{
  "n_head": 13,
  "d_mlp": 1920,
  "norm": "rmsnorm",
  "parallel_block": false,
  "init_mimetic": 0.7,
  "beta1": 0.95,
  "weight_decay": 0.24,
  "grad_clip": 0.5,
  "warmup_steps": 273,
  "schedule": "wsd",
  "decay_shape": "linear",
  "batch_tokens": 65536,
  "steps": 13837,
  "dataset": "wikipedia_en"
}
Each number is 128 + 24 x the weight over its row's rms, rounded and kept within 0 to 255. Layers, rows and columns count from 0. Numbers have three digits each. The size before them is the row's rms in percent of the matrix's.

# q: layer 6 attention query, 832x832, rms 0.0267, rows 0-32, columns 624-831
# k: layer 6 attention key, 832x832, rms 0.0267, rows 0-32, columns 624-831
q0 092:135160165134138133081147125103124091128088152134129142122125137150121067152107138118126155134100092147117138136152133107153143118123146135095165125156098127141136099110113108134142097146145141119151079070108096150145097110106181099111085112182103123126105091117084144091087144127110142119134143140138162078136140120101143121100144149152112079132134094154106147189138151116099180085083159132134101114156117130173161138151115127096113156158125168101138118121139081144121163120129150148152113070144142151155120135155093178171113136081108096113129152162127165101148143133130119154095102130070141171122137121130128077107119124149
k0 111:116095144082138100116089150152094157124156122130133132132146125113138152112126128117120129134098167075117103115135136121157100129121077110129120142114176126135155134136122147110104106115138072144132149152140129102151164146165136158135159136123155127146098144140142116124121124113130147154163106130132122135114161068079097112114164125109132131120092156150110109141155130140063131166172126137112135116113087140121134105098126158154112097131141141138145111122137141122128145114132124137164155125122115098164153087154157105110120142155126129146102145133141123168098141109090160112136162136120147124113110166169100154152143134123
q1 095:182156154111125099158096087133127153080167117143136099118145119130130134107164135135136109107138199078128105149074092122129111125107091134146123149133192122155139173148138149116144152135145136134110169154117168104128134132146077164159169116109186135125141113151122126145098118123133129149140122127120083184135120142150102125148140135114120149096122206120144119127144130109109074154164137116130172136100157112131095107118127145153100099118145152121124157136116131115169117140131140083161170144120119109122161098118183082086107131179101134188135096053088097119088171129124144086143149125127144109126124142138124170139173134124
k1 084:131123120150127167136101109107091126121104156134147143166114148130121134159156138105105157139143120109140168109132095122154132104162143114124086133100098123155145083154167097154120144115115155072151112118115077165103115129117123134104068126133125149067153121115150121105140120171130110118157136126133098142112076131138129120107122122123087154134131092106148123116128119112099109110134095146087103123112135114120133131111085140154118174152098100143113111127085151151124120130109121115111100145122145151135104145123090101119152129089129138073168144145150156135111106171151090136156121155131111122133113074153121123106108096164
q2 095:144105160127114118134091131137123146094145128149136120120154119131158133147121102140150120102121193114121113117075115101130111090119077118136134155115184130162123139129109139148124138110114121174118128134117115123144143157151082099083160101117192123138143101129120131112132141123129131116139127134132111125112116131138128122124112107084133125105143182159133114121138145143112060135159141125133171138126112134117144106121128161141106124135116130129120124142120134118152099163140128147119120129113153093122151081074163073084095145216144151182134106100077099140149152121110139085138110096130142095135138122146120139155143140089
k2 099:119173126135118141127096151147102107138157168156116084106145151138141096135107136132127145086149125126110089139108147113137132101169124082156136126139140151140123101145088132071112145098101157151129137146117142138140184142131142172124130145147130137143153156150139136142170121161097082131123105102075140143107116119157110097149101098125093155113130118097100176133137147126149094138132118102096120148138150119152110147102150122142124138140148126123145117127131105146066120134185141105118116094163108134107112086118115168118112135116131120105161140094168124111153164162134146133139179170175126115134159095141070140115088120112
q3 095:153118094155141169115155132104094099113077146111158161129099076116144124164094111162081157127130068113143115096146159105127117142157101106159127122107106138104098080153099110168152095109119130121135116105152097105130101138162182116125100089162106119184149172157123156120137121148101083089122125124150197081129109153147159126092071130144137121161107054128117096105111106101134112076119125141152118114166142143156137127133154108141148141153144092100112141102137135134091144123101117168099099093108125163144107127066103116120166102086162111094119107166136134137183125130107098133142072148117115119134108111088146087073130111134
k3 091:156142115124132110110146120158161136111134115174126113100096099146086123124117095099128135132162126148117106124105110154128114152123152130167175139111134121100102150153120135141122129137128125110095155149155152123149107110096108138118130104110138156167111113098121112140125128119131150099092126124168138127114180127155104140118134139125153109139117140164082149134167101146142112140126159138201165115112134135123130085162152064094121124141180139142125143115161136103131140136152135166172106160112102074151130096099160116124101114170118123164121123148133126122140093141116130141088128099114107152137096119089109127131121145122
q4 091:127106173093120142155132101115134107101095095158151098124164120093141071096103116145153094140109174113104132129069099117104110116156096141141134158173152124155093080105076129127143129126121122148121114141153145151151160115147137114120155076127180152115159101115080115126144123132104095109139127115121149081175111147131144120101157161150108106144132140114103113133133157141140107093094096149133123122131082117155126111104099158164090107129179149130131131127126124130115127125163167154158104126120124111117177052051142125101100157170167141164108153094100132122134146132143158084132079125154138117148133132118132125122122148112
k4 091:138135092122114089127115142166153165092144139164117118136121121149109143112104122087113089135115148101146097154129147149191131104127124104147144162077137117088138155136155119130091143116153104156133160122123179105084150139081118134150162170113112118159112138140133126158085131122112127144130095133122105104104140124153114122139172107099134162106082148159108116115105113096133129167133099115127104154090136103096091126139169089097110137167159150138143082123152167139097115122170094105135170146142119125122129114143144111179107143189107128128111106107111100139132129126122150113140149158107112166095144113121111170161107119140
q5 104:132105114111111121136145141114125110109133111166137132099061114116138131146109121150105130130148135116133107119095155121120152128162102099149166102112145128130108101166105125134151132137106108116124109139091150108096144094159116127101120071116108132124134089119143151110113166146120160139198120116135131095155174104167182135128148090125121134097117151134097140115139120115131129124110121146109162139166122124166144140127085096135101130166143134170108155105157117116100136159137148144177093117115133116127144115129155158112102157134144156136132141130111128114150166137131122108160101120116111150107130113086163120133159155091
k5 087:102139132117155103117154118147136135123130119161152113161068102137110112158084061143139131103145135149117114088098167170147106102111135140147117177128117131099073145119098112121130146114142171142121116131115138128144111129074127142111083099155130164148134115137112130111097131084131126122081086136069157137130146167152123092181124134166147144127109128126127106088129129132123096127106138111181117146144141139141119101139191088092119115146173137124121125131176148128124120132173141115110129173122152098148115110121159132089100126142081154154113125151127130130140108123103091137105180092148108125165129112102142129142135123106
q6 092:135118118141117114145137130126142141186149138095100118145150137109119120114165158114149132181142071150129118149175122146153142176125148148122136135099094136076132128128146173091103141131174123108125148123103120099128114122120136157137116174136114120131108153101141142144118084119141120106080122099097148148115146158134100153179117141145144151179118130115137145127123106096140160121119142133107082136130166128115123124153143089093212121123124108137128155140119125152142138130125105123108171162129114154142103190210148130147149116097064094127155132125166130130102088112109117183088187126133116130098121150165136124160123113153
k6 080:097138148131103127135124108118064111149091175107107128068163138144123120113158152095145100135150135158099149151116101072111142152122164166123108089148093086154126117145113152134116112073110172117147086116121087154114161166125132109134123091113097118103157092132172133145156131097132106137122113126136122153115117118092131134093104124125154128149125127110164116125119107099136186090119118132087131092128153148156141119141081172105154151098138132102119125142094102152125181097056157156123100101094147140123142163117143146133137125083146129109106102102139153140191124145111119166135104146139122096160151131083141111143147155089
q7 104:135134154151125122147102123109117120135115137142118129112165128137111098083129135087146095140141160168096138133065131172120117167115124184148118125133129138147122116092105104092114149117159137102110169155128129141121164106117093118095124167127135127095116113136133105150143136157148107119149132104142148164134126113094127131132132120142103152137158159085109146130158160156135135126103116113137142100115056153105123123112103167164124113070106124157125117128104123113147144151146127114156127151122149085123130116112093132091115123136152143097127135091137105098072129072148111089120149157122133166134154104159156096161093141129
k7 107:125115122123122139139169177105149102103195124134127097157125137111125148118084155092083096159109110073104106143116135159109110117128052104114111136136133153081077102107142103129158167103179111129093142107108135112112133119104142156103107127144111087120108156119139113111093110162099139126116125111078181161149127133125120145180100157146111104105096098131142097108150096152127143168124090133152148120122076130133122130138132125076118168136146086132143129114176167159137105134123149145157113133154121086154125131156090103104094111146127153122118090164114140134128157099171132153158145125131098153110135120146098141100086110147
q8 092:147101163144084122116105100153123130161092094139135095131152142128127125081116118101172106088126147170130124130071086154091172121147102181121125144122125120170133139153123148174123163159155127114091129122108136113138151120115096100108175133165151161173132142130105151112115131152093149153124142143135137143112123130115104130122164146137143109160165194128121146194137103135124136114129156128155172121107156137084119114127109120135143143127138162145160113176168111067154121148174135113132178137140152115124150117138170115108143107141137087158139151122091142120078110146097151140093090152120160162154116130130152148197088158110
k8 099:147120117124151085149132125138164194115138121125112112151127124127137105145119103120128159143143144105137140101079150162160141119117079096154111142090157135105095181048160112105155117127128112142112193125134155081125115129109144174117128165131130154160109196184099130155086138131105134137136117134109137124100132130120121128175122145154125152126102115152117109100138126144145119157129096104180086135125139113120102129104181157117112102165144116120136106088125144113128084104162148149128133140147147087122097125151141107111117145144118121110167172133119100144101129116092101115135168141149103158157096139169126136176085150136
q9 098:167160133129100161124155132135152134158111117122137122166115120172151110127175126118105124146121076115156145126143097151138114123138166102168099098079108125148178124126148108073132143140145104102146137138131128116163092146140153134154129167144134090183157121128128136163120103102120114123103110136147123145139102120141106115125120120132173105133087097123115103103107120105142105125129146139125099125143185108125129115170132150133114156093111096118104157101129169126146100131152168115095106114108092133128133151151131116147117090083124109107149107139151126144170134141134096161125135146131145088132116162134095114147088093179
k9 081:105165153141113112130100146114159133174118150109096136129144118127134087120216120113144109116115124135098113111135154044176145139104143124107119101136163117146147114136106136143125122132092135104133095108106132117124154150117096126115143099122088156138081084144153147130125124139132107126140128108169097130104085121124106129133144105109166115158153142122139151172158115158128136130148164104114126143111158123097098174156102165150107131094126137131122148149115123142133138097140121152146143116104105143111161133128120120175148143150128096140112124115105148145185099119107136185131117172108157154091137115102132126114155144112
q10 090:169093164131142052157092133136114155157088142151135135101150146107166130131106116120156142127118132141157108159097146138119122099112172138063118130124133117154115119126111121170142129136143148144107113120087082073090163114120130107120143129145126136117142185137114100151128157134123156121157155135133095119126137091143120117111160141129140097118150135116116133126152138127125137105105160134134153105087063139163153146113080154138120123139161186124170126139146110110149145158136136086161186146130143106101142113165166134150117106147139109153084138115092176117087134130161143140107112115124148168113134144145139119136130144128
k10 083:185128124094119092141156112135117107126157103130143155131132117128126134143061136124128175144123108107137135117171135159153112111104114108111089144103141128130143157095137117115132135135144113143095127127109131101121097123126123170103135165154094106172098153141108115125126145156131157109083131153120133125131168138144108109153151202162109124102119071118115133123126154136141109151106100119182132120138146118098104104117173083123155136158114128121145140109167128121142074160148124091105136169112133162149097101154121091129110159153080144159109149169107089110096121114137103098129120136143163179111082094170175142145138140159
q11 116:103120138090184181133096105151139161146152111165118096142094109154130127102167142103124130147148161179116174146094067169104125139182122139141127128129118136088110154121115118175107129138129104150157096110101162117169119156150111146154108065142141123063142082118184111132116112107142136135132142114124118102123119117121153086129104160144142127107147081171185112147138122144105140113161101129116152129140101099124113170115145123121084141169127129148127143120124091169106154125129112169169139163110105098118128072103122137123127135126136151132177160113113144148129148111074147133121115130134182155137151089110168120156119126089
k11 115:118174079115150108127106096112158172145137081152093131178158129111166171120119114121102132124088176088100165089081111140126168137107114127159155074116102150113114111096149118113123142151131095129127174136125155124147104094159103128126145084094132121125161155122097134104115093096118167094131160140152119127129167116115109099139158083137150171140115157125126131084119100135099121189111153130132100113122116117161132096139145165178130131148115152137107123128123163117103114117123109124116125144115127125115177084164123103141121141138100139124157163132135167136102132096124138111157126118130125134174117111131159178139091159146
q12 101:168189136135092178173166137087157140131151114122159152148129139101090091129166164154108122154155108106176134136140152125169120119124123115144103121144113141081165156140149104054132070147119119086110123123139123126153098105133152158098099122159101150122127187152129118114123153129142103117105116146096129157146137153144133162119103108136179134111107121159157098115131104070167115163085104120139113134133142131112120154122122076111125112149137163098129145127107154153159187092104121108106103162115110106141122168159125121150112097091104139096128123150144139113134164127134120133112140147167119121117097075150114102118064122178
k12 081:130161154130120174141111099093183078131148177119116080103133139119118148105187133162142124164133128142120105121147101110104151145116138111119147128150125114133119069143126117116149107110153142118129145143106124099162125085140131166124156127159112155105090097113142149086139115110125103100124112122150117140165103129096129147121119151141103109166178197093132151114151141091145105109114131124116149143096115143127133110165058117137157143148162121055141150110110103158114122117119151120143120119103129140159128151124103166126167134112197109160119140122145130128131100116108144140119113135136154094101157139104147103105177121105
q13 112:081117114125083103160142112102140120169153126125138150153127096143096131100102062118157110117129094171173126126111089145173136132122102153169134110127136155125179099124093175093149132150164145131106147127156114110146145139147112117132153150155096117146083116116124158126121130135118123122129107135106130103094145148189131172147118136161160113118112132175142113216121110099153128096109118159159112101175150134123129119128150130095131101126182130120139133145141105111139123131129130103102129119117149127135100137125136126123133088121093153110170140056131135139129152079102116144109122124142112134119131149120142070155162175161
k13 121:112117132097090118091122120139129129076110160103163158095145144116143143178121120128162113095170135098135114147109142112081150149134137143135120133080136124138091127124155166199123096131134134167142115159150129142144121143100133110156163110141112128119148109144095176164095104087173109150123122128144119118162141079131126116125115149102127123143100128146118151108132136148121119129142083077148142120098187129123099127160131150130159114108160141114156155143151141064177118131114136144105100174126132090130102099122116167090085162096158148113123142062141096097141087137096195098139130128132117113123098096113149131126140129065
q14 107:176124108136198131090142157132137127068117140114105130140113101119091143127154158118112104142129135089109134144144111114153119119118122123176076159116109145114148165155158107130122123160125077130134147113102148152091135141121116137155119128088125139097098109157157132123121133094156155099082112128144100121149110154110102093161142090074135112152127144136145128090091164104076179165127106135117106115127142131148143121118138114093115161130077090130115097073129133141099107138108104144140144113165089142157133159092160146137104162097109149130202101115110099170116098127139117119152149120093164151145106112143114152127125123120
k14 094:113144122121178151109117105095128156145180111159140129166110079127093123138129145129126140118120097127107099082143131090128143097097154162178122156119098123136083095119124123148087157126142152142150098122150104155113101166130102113109084094112155101159118131146170091100092090120125097151125137152106157177141089131147120104150127115132122143112118144123136121105074123110071136101156157155111095151122132109142122108147153124141108149071109136148074095123095129165158123098107125127150147129105125130132147167160145085114140125105114118124114106124108137150162105113097107134141137102167133155102146098151145113132128093109
q15 115:106133102088153073119126096125144134122115154125156148153146132133124084170187165109151113144139107138105137158131143089132108107151183084153152086107109115129144144166131095153137140138142112101098125109135138085169141108120127132125162091140115118152154153080126110114131176114106154120152135132131137127138148066154110134086154121149161114106131146163108115151130113140139120093127146100118150140143119119152151170123125144135116120109157118123122172130127121132127165037174124123108152140110123090111163122150101138117138098112140154129053116157161148124099196151112115144119128141102114150152147109124115161101094166140
k15 114:160118130152149091136146142121147144128141094130140114125083138139120123117137107161158120151090172143143110113116125146165134104110079140100174128107112102107127118110133157095127094119119163096128151117094141141143109102137138126141119075122083137099105123144143150074095111106101144136101058108152064137124067173112141113140104115137174137147134142146141137107124099179124105123108164139169076133119131117114140124161151117099112104198166100131118149120145166119167131099148108149126115171122117096179139114129169106150123137128134180175118169154120146112142097170094104132116129146141134157101123078091130164112175146145
q16 092:153106183134156106117098124135092179161087131131154134119166138103143193110080117145151136069105111147101096089116119113089130120088105138120136121117124143208106152128122117137155149186139110160083137158132089097105158130156099102076154112139132119141130143113091117107096136164126151122114153124122120133104124129148157122115158122144109119136101194099114167137158139151098136130110105136142140126095100140113140105134132153146177105115180116148099120157131109045136089159143150114139134149145152139122113123136125158087108159163163131154133184123134097134083111125119160112109116129155115171119138157151106131158154150083
k16 059:174089098107096152183122105143120117153133129130110133099128149109103115140050132146124129142133075098136135168122152139091105113144118137155072102174092150151119144149131096086098118109130096131102159154091143116112149109138114156111104146130117133165135185145120113173141149144106133100083116124083191073115127121166131138158125177114094087165102055125138110177135126154147131116139140118155146107132131112128131127111164091087102115111100124150119123122110129158099139139145128102115150133177132138117106155137129133153132111150164106106150130161148114129123163136130099143124183119163106124136098099119168088089128146150
q17 112:134122120169082140129130145088159089142146160157117150140129140148077095167101142140127124133118113124176151114097126149164137115143115145103127178108064119142119128111133152142180088105125145082164117109150106101135130109077110110104107126180152087110112179129161133145137100113123113164135136144090127184141107128179145123130107119137161162157102077135150127197130111128130120142129164132120153138125147124154136160105104085120104125117097144094176108124124130125126072115119116097110095111101173139110133173148150133143097154096127110116099140128112146093097126145117084125098121134122111097077132110092103143110112120173
k17 117:078129117144141123156114109150113148117087136125090116141137098115154117097128140191124155114143123130155151125100148081151122119143124104127140151194150143131104139098116155051077150151110187157123121143121132156136113131162148115135111129079144127102084068126111151127176111115126144139134125151099110090129111093120122156125136128102088098153150103118141110152128123129168126121118115107117128138153134112065130133108134103118139129101119174101131124134131098130127096142105124161128138100108103146126101120104118164103131135122093104147114105136158116126123181112136113094166098115166167144136137117159133133147124111167
q18 111:122108126104093128143133129131101118138138139124110096111121097129137158160126121155164117162136101135168100122126135127144137094155142153107149088094148111154122078146115150112122148137159149125115107194133110122139153141120110104100108154109088094096139119171140144168088156107129134098094138120087102133076147135181140161168130119124142167183109174108098118133185109101140121134064128099124146131142125146128133146143143116124187105118194100134117131138129123104118180152126115144148164118104107146126077159165122112123145121138108120120105148140132134110075103065144144117122162137155113143103122123108164081124140117127
k18 112:120092150133107146082145128148102116096121108080156131124151113113109124123139133108133167105155110168102152137138095155085143155137155133154121106124107199127135102127147131168152128111120148116115113126125141141140115130074124134088139147162150150096181075116111136141170128120123084088114124110144108163145137146117105117091113129157109094133125113104178144121172124159124141126133136122103123107134134127120164134134096142092140112089145160137119156149178095105109147148120122106103082139129155140133107135083113163092149107086155123125146152088140137118133155099156174127127158108119146103157140127118137113093142135091
q19 117:098155157094158069159124140114194129143112122096104122140143115122107140093167148117141102128144114129105108091172148168165220160099114136106179131155185101100119159118108159130123148149133115095109103149095168081159136117169088116107160125091129146129136128125146136107120144115156115136119139115122074144102134132139121119131148171153124120145142132141164168157127147163141126150111117102099118100154137114129124139120121100119174101176095162093141098143124086067158127125110119114131133112126144129113154167168119133159139130160129136145168107119113144115139127117104126135120159125108129174087122116100155112152131129134
k19 112:158123134135096102160125105140105107139153133155126137115135161175117136110110091163134126114151151140130143116126126126125109096104144145189118122098125160135099133109159130176109142140191127124166120158120131142083134155155099149132158144121110136106139126180139105145082151095124122111134131095141151198122104150088151108105136161153151134128119121142125146120156145141094141142131118098118106089109083147139075103162132199128147093157128104156143171121155124092149116086058124139124136188106105115080096117173148156173156163073113171115160155147115122137100110148154160127111088176138135112152085128135149121122089138109
q20 065:125121095103124120084149153098181116097149153158109163150131138086112156107143121116119183176159175102174078100176144096130131155171170105111167105137125113115129139148158118126140101133110136119132136124153163131172128109125092168133132153111155137124171172168123118120165143104118102129152093139125119092171177128130160150102104135118083132097112126158146120082120110170124112138203113145111118152151091129154151148108124131132079118147118130137117125147104128176122175120097088168146095129135117147158145170168126113095149107121119119123123123148177110138162136130176129111138146122126108144140130114112102142052138110101
k20 211:103122111162108141131114142103134108144112165108121120154111142140145097146150135139119102156136092158133125134173099080136127109132149133096151100148107099106122084141115133104114124128116145098173096154112117148160120114154126100125116110103099099096105086137139133162136092114119113120119142119124144111132088144104146144115103094121124105154146120079169118110142116125151180090119159139112116113143140113132135131155079115136152161074102120121112132118109098181096147110097130131151118131088118156100157157138094137167155128117157117124119116127154166108179102135158084158146115136104111082137148126110118119139128093152
q21 120:134130122108098151102148093100129107132148070139135113140107174147088080175123138187098088101122120140122115120093149159140173112115116172145107128117133124169132100114142172106136091152128117127118119108110165136104142111110178113157175130125121154138122152156120119146150102135113126141165102127158151110131130129127099138112100117138132151088177101173126130139129130163098138115150117134125130150168146166078103144126143114164096142100141120120107096120169109159156109116101120112108109075154137151103106144172060127162127138124127122118166128128152105128082153114127125102115149116131151148121152118089158130118111175092
k21 118:095146167102154161109141132132164149090095120093154128165076108093134148155118149138129136105139137102137105120101149114130129132123111095117138176120173132128132090108173136121121150177120112109159107154155143095095099112101135129141095163119138135143114099116117124112150111174081125162136136150130123115133140120116090090144175056097106164110119131122147183110134111171136132117140101141155134164137134151111121146097139151120134167122097145144123166105118163106093143110159114125164130135111170115101138177131119144140151123091142145109109121139179134132149118111181148128135107109141124090113131103134114114138102114143
q22 116:133117151125113167158096116129133095146127172142159131133135141085134106154129113111124114145136092124131139144092142140101080146118152098161127100167125142158114071160147112131133167107135105138194071128119057150113123129083162154124091117172162148120175127109124117122136091149110120134153092112159161121163136074123167113099106142117121124096110143109126151095117131134156114132126152170148148141153071116088127155139175129129151113087149082166087130110136146164140108117139125130118070153117137126102131123186125113151110120139116127132087118136135103140127136136148140120119114100093107152130128115160121134133165110163
k22 125:118145145108120109122106104134092154092098125108132132106132126129124095098122115110161137143090125151137097164086175117151117134134120126116112120100144097138160145104104111115141096151125116094086115123162095113105122130161134124139200138143071150132115128100116134131133149137118140161143111126132091126091135125131135098142114160145093155118158106143088136140144130139118147129144086133170186099090142153141103103116131132095119118132135155093157123148159130139095104145141140132164138128101128144174132151102166129096071145132106162121128132109124103134135165070148126103128175149100144196114161135128105149148173167092
q23 124:105098087141124141134156132112120126128167169123092161126117134136141152191125139138131157112123134113153147212111116083142156100111125099104086079100140125125125141160150161155138096121126143150064178122115140109099136122118135131145103118087139164113092139098133125107156159120149168133140160139130167118120125122143086161124153156132074151100131084128102107053093128100097191146134138120146137095093128134147158122117103161172143129090121139132143123123165133119128123144142147110138162150149130147126152151137193115156122142139112098096118122137146194132139134119142125078118130149119097143163127104123144134094181134139
k23 121:098113165107122124095129136128133140145087101131140134120090123108113071080117122136137160100147124185122141091127142140146067130072179138119115144106091092124138092120121148144109108163106164154139096131111132152120141094090078126125109098137151150179111094104079126135147127130132152081133132116095150125162154134106134099091137102115115121110156109129145157141125120144123102087143129150126171172161117151129145100119164122132143133130138133154146129106194103130119131120174132075133126136111155204128107137171157151130115108160128129137065089157108095157114125109137116192111127136091128187100116139137122153128116128151
q24 122:131150097143120100135144149127126134132098147100138137183156171098116109158131124176152108115107185171119146128095138165103160149128146115077150124175132128070094113158134103130093180134110106097143122110110147136130161104078151136090110132136125142126115082140104136099144144113126137127150130125112168137098132123168099161126124136149106140098127149114110135114164106100146110116106174142142161061086108136119104150140104202103103113184131129123113130114144089149126126059136104146122142128114127084168129113118108139146120112117098124147099119191108115124107111164144101147137119119113109124188146104119088158150093123150
k24 126:129137100114141118115109110134142157172138158146136106176080103111083133141129105134124156118130131177201129150091151116150103127118130171093130138093134191047141148095121130127144089157193121118128129129080157141139126114097138120138114127104139139150159083127112119151114098139128164140140099147125106191150126157124146167133111129119192132117119155132109124132128173134118148162095112124128087190123166132129124165144109148151091137150158146137158138164140156109136138149116110164129115167151163118182120143134142151139148095163126159131138119116149089131119167102120151133092118105128124070155166127080114128151158139123
q25 111:092150130139106168122135137128135113097110115141132127106133103127148096141090103111135156076131208143134122121089124146107113099122182121097125104110135095109111110128147090108139154159120165098102153127171099118129120135062153087108120172121184102153197120120090126145129173153092108130118159127132152133127138091140094152112120141103076142146125112098070127096118148141146066142092106116139164142108064117163123117130105168126067137109136139103180136132126148142104134087131119128096112141126119100146146110100106140097143125129126120137082166132117160128117164149171120125125137130134126090149147135106077164070121120178
k25 116:146098154152127140109113159169152145135121136088131075117090157106159129117159155081124147121129114169137112168203168180150131143143116112097160153126117167080144157134111148057139123147106111111121107122110169101116177114138120090145156140123139134172112109088153135132126129125125146133103091089143110125108097154136164079115103109096119105131114147132088179125150148143140136113136134152134146132140134147125166146102150111140102135179100120144155115103148091088154111138177107159127126132153144137089118125114127159131114160103161080112132132098109089135116160143112130167094114142112130142058104137140084113100177155168
q26 114:095110140135169160145112138101151138124090128133134127177094156134124141142146168153091144107150150110100133117104127135082150149131103173152147129180138122151103117136149151093114110129141132147113093115095146144100145152118129086127121133094125135080168138138106130168122089111144172109155098126083126134136138108116104069109118089104114148118172120158148124165125182168143147117123159123139123128094129119127101141110167140137122124105142127133120112152132102111103102091085067154109117112152085117090119152122119138098102127076142117155113088074120124115117109140115117126155144116136116159185125103092141154159131098109
k26 113:130128116160150099133150095121134140099116140131149179143139094123134094144125180079122119114109114178096120143105115036091104119131130115111131153068136129104121147153136096119153127118153084098139134112149171122128121114172122131125203136147165142121102201147070119129132125128109130113127163110136138168118088123125117113127104109141104113113111092112134118151149114120139166118118085082159120101095163094087102097104092111129119103112138155130113092141118143155157176068163148135088122136121161107147132124127139142130076103163165114099082128127166099119162111107166181146138085111126097147135140135145121149130159168108
q27 119:107141141112141109102102160109141114151095131146105094128118138111165156163140173143139175147121124132111093084148176110132175143124128117103150125168168116115116132144107137148178115146095143113129109137131142154112130132135176081123125111112164155110094127131126127124145151163160149149132160140123106120144122128128164162085105125088124123115202140090160165148121132144150191155128136124122151125095186123149091162144137125121128100149142105091136112167126123108123114104121131118150097121105089113102135116087118129164137106165120124141140116119159109147096105102106121141157109133113132189131157128104158134171073161122
k27 117:055107098137163142131128123141132120133190129174182120162132112163124120130139133135070143107144125160129102138127136105141058097129151083150217177102091116111091134159146087140103105178156140112130147125144127124102102120125138107098128153124136122148167140122146137136120134126137143118161158135151132143156118108151136087108114106085139152086113110163049103132159111121154123138139126060141104129099129119167088126118140143107135117179151116165110132113168156109120108060130102175129087125135113109101112118192149089131137128120116129088111090146127146116142096139142146112108147121123122137089118178143119151150114121121
q28 118:106152182138160157125111132126163178105141150133122122126140131114103120125134140115092130110101183156095154114141136131160127102103156176098081164140159131115110102115152126108093104127151143088111104097146126129038132151168124128166108114108160127085113091130094095125147091105126119144154120117123114117136137143136131165180104146133096137114128112141127157073107104148154103149112122125137130129125109133108111111127171159087117129104098138096109123120125124141109123117072120145130150135174087157138164149156104115158101184114119146119141167069087125155090088105110141095139133116131147126107181130079106157176134151139
k28 118:169111155110106145108116122165123128079120113161130108105108152131134153142125174092115140124123124131132117110130112105125111132136139118114143158123120144086116111154102142141158142139149118117179118153130132121126118161181120132148158115118146152153123174077154124146133165108134125119142123160094137146102129143109104126078115118112099140079126149105097125108162118096134190133088117117101131137119104132159152092110130097142129175162131143151115128109161160087125147157101103133124102129092177119139118160134161135133101140106131146094110091130160071133117136136154136116115118121122148151159105154166156118170126145147
q29 117:119139127094123124177112129137113103135178135072114134134123136124118096120125145168136117140113114100141142093088144140118149145159102101131089102143168163125115150093115149129113116102120136121179099131085154124127122119122147128093125153116161142153101122153176140150136118140143118137171118137144160154139088140131122122084127119154110132091095105127108111154137131117097096095153136118153169086107134153150090097129129167163138142112125142114104097112141148111155122104136113133119110137140135095124115103101155125108122128146097112107114124197139097142153106095133113123127113160082110107109120125126145151088152120132
k29 116:149122146145107117133097115128123086189110144125164140180122133159126167114117111150134105150096134140154156117103140071122146107103148132130127104126164107160175106112113115157141141133103122109104127149122100176119178180146076127102120104103093167120138099128141109137135132158108155150120134119123118101120133122141127166158153122108170129118142116136128116161116143121125103137148145148134107121144160101099166170125132112139127135089148134100121164131111116135079132135138127153161157176142131166124120109134098115150180082115086140168110103170151127106106143137124128162126122123111200103093128123104125161119113146130
q30 114:058117113131105098094126119126123170148087149156135132144095114099142125110110104126096161125094137152112117096140091152066137137118103137134122099103095083158124120127159150127149164161103112097124103090087128132078110150099156104139136139116190152135128099100120137111107098142138115142155125159127135111167113123140165138104147115129167152098147122139137135136130112176129099143102138108094129137158166126136073133155169106136139116091147139146111146165124117131124061130106138122142133101134135112130116130164094109121142163153135143122150156100135122172166140104131124113104129148129091135142170178077106131168141177163
k30 115:094067142114129129155122140175171115104144155141128147126094147104126107177144110136164054121134089124091107071084124096120122128140130127118141141135133094133113083151127191147130066126091125096116083148116146136125142142145175125154144105113095171173091173122131141182136153102138108155159113157133184103094151101137140076116097105085120116101150111129109133135153121123158133108165099126180155137136144147167094150103125139145112138117115100118143153123133159099139141137137102116123113143155121071083122114144115148089074148155123096105095125110141148128139117127138146127130176145123087131126098091127121088148139165105
q31 114:174159176125130163134113160131160102106131121113125152100130110171105136126085128114078144111145171099125131101129151156124106129114099149153084103159121167100112148095126106091162118121133159158146112152140120169136132131102140158131078133130185113128096124177132117146097141110131106147142134123124109152131137157112129130144120129143098128193078132050170137147145126106121111150100103168156111101124093141129126112126123145126075120188126134106131098114097156117123064113093106116108057131133149114108108118106107129137143113104125142121137109136157127119158116142159129105181098125130115103104137116122103111070098096166
k31 112:150105141132074144149104120095110128114145146124107146132151156099167128136121174148102109103136105150132132152153136122112126167109131137117133118128118128151133183112157136112104103138132112163100139110163167151106145077133116104041151105085143078119113130139149079156133106141170123133125155134101152090128122067120125213148148137101080105156165125149125110124089135115115130136155093101118161133121132166117118154097101141165127166112079133113121123118071107146125068146120146152134129054124098168082160174085081136142144120155150100093134112092059126130096169110136135121131093107111133133126130161137124082140104121140
q32 121:154144084135089103134142111145172139175147143119116108152078158163114148135163143118102180120151074157161178131155128138103152134122218106135155104117156104115134124106141105130101118145168144117132128135103152141139128096066144137173110139119078130074129135090132120130160110139138134140133121099075117098134114133169128127155113113154154141121110106127134171099094126122129152098140117122098098140135164129110113143105123094132142107130125148139156142120104105105120130142155122078083105143146121149109120197150139213189133088110078129067140176110181136125113111144125097139132139135138159106098116092113111146109130123138
k32 100:129126135133135140157126097115189116091112157094112135103170148142115082099178134128138060150133090151140142133121149133117124121111149151133141151158106122108101138130087129115137123125102155125089120122110105095124102131156145082136196117146094118125102126184110115125091125094128128151075165177183166096129108149127163154105105120126147067164188160122162139178140136140153143090086140153160133114121131115120141172155113083129140137122143151118111135148120084165149112092067153146135112120081154126146136131119103138134133151104140126162102068120133117138126164120148138135109110120129141123148141107106163134131120148106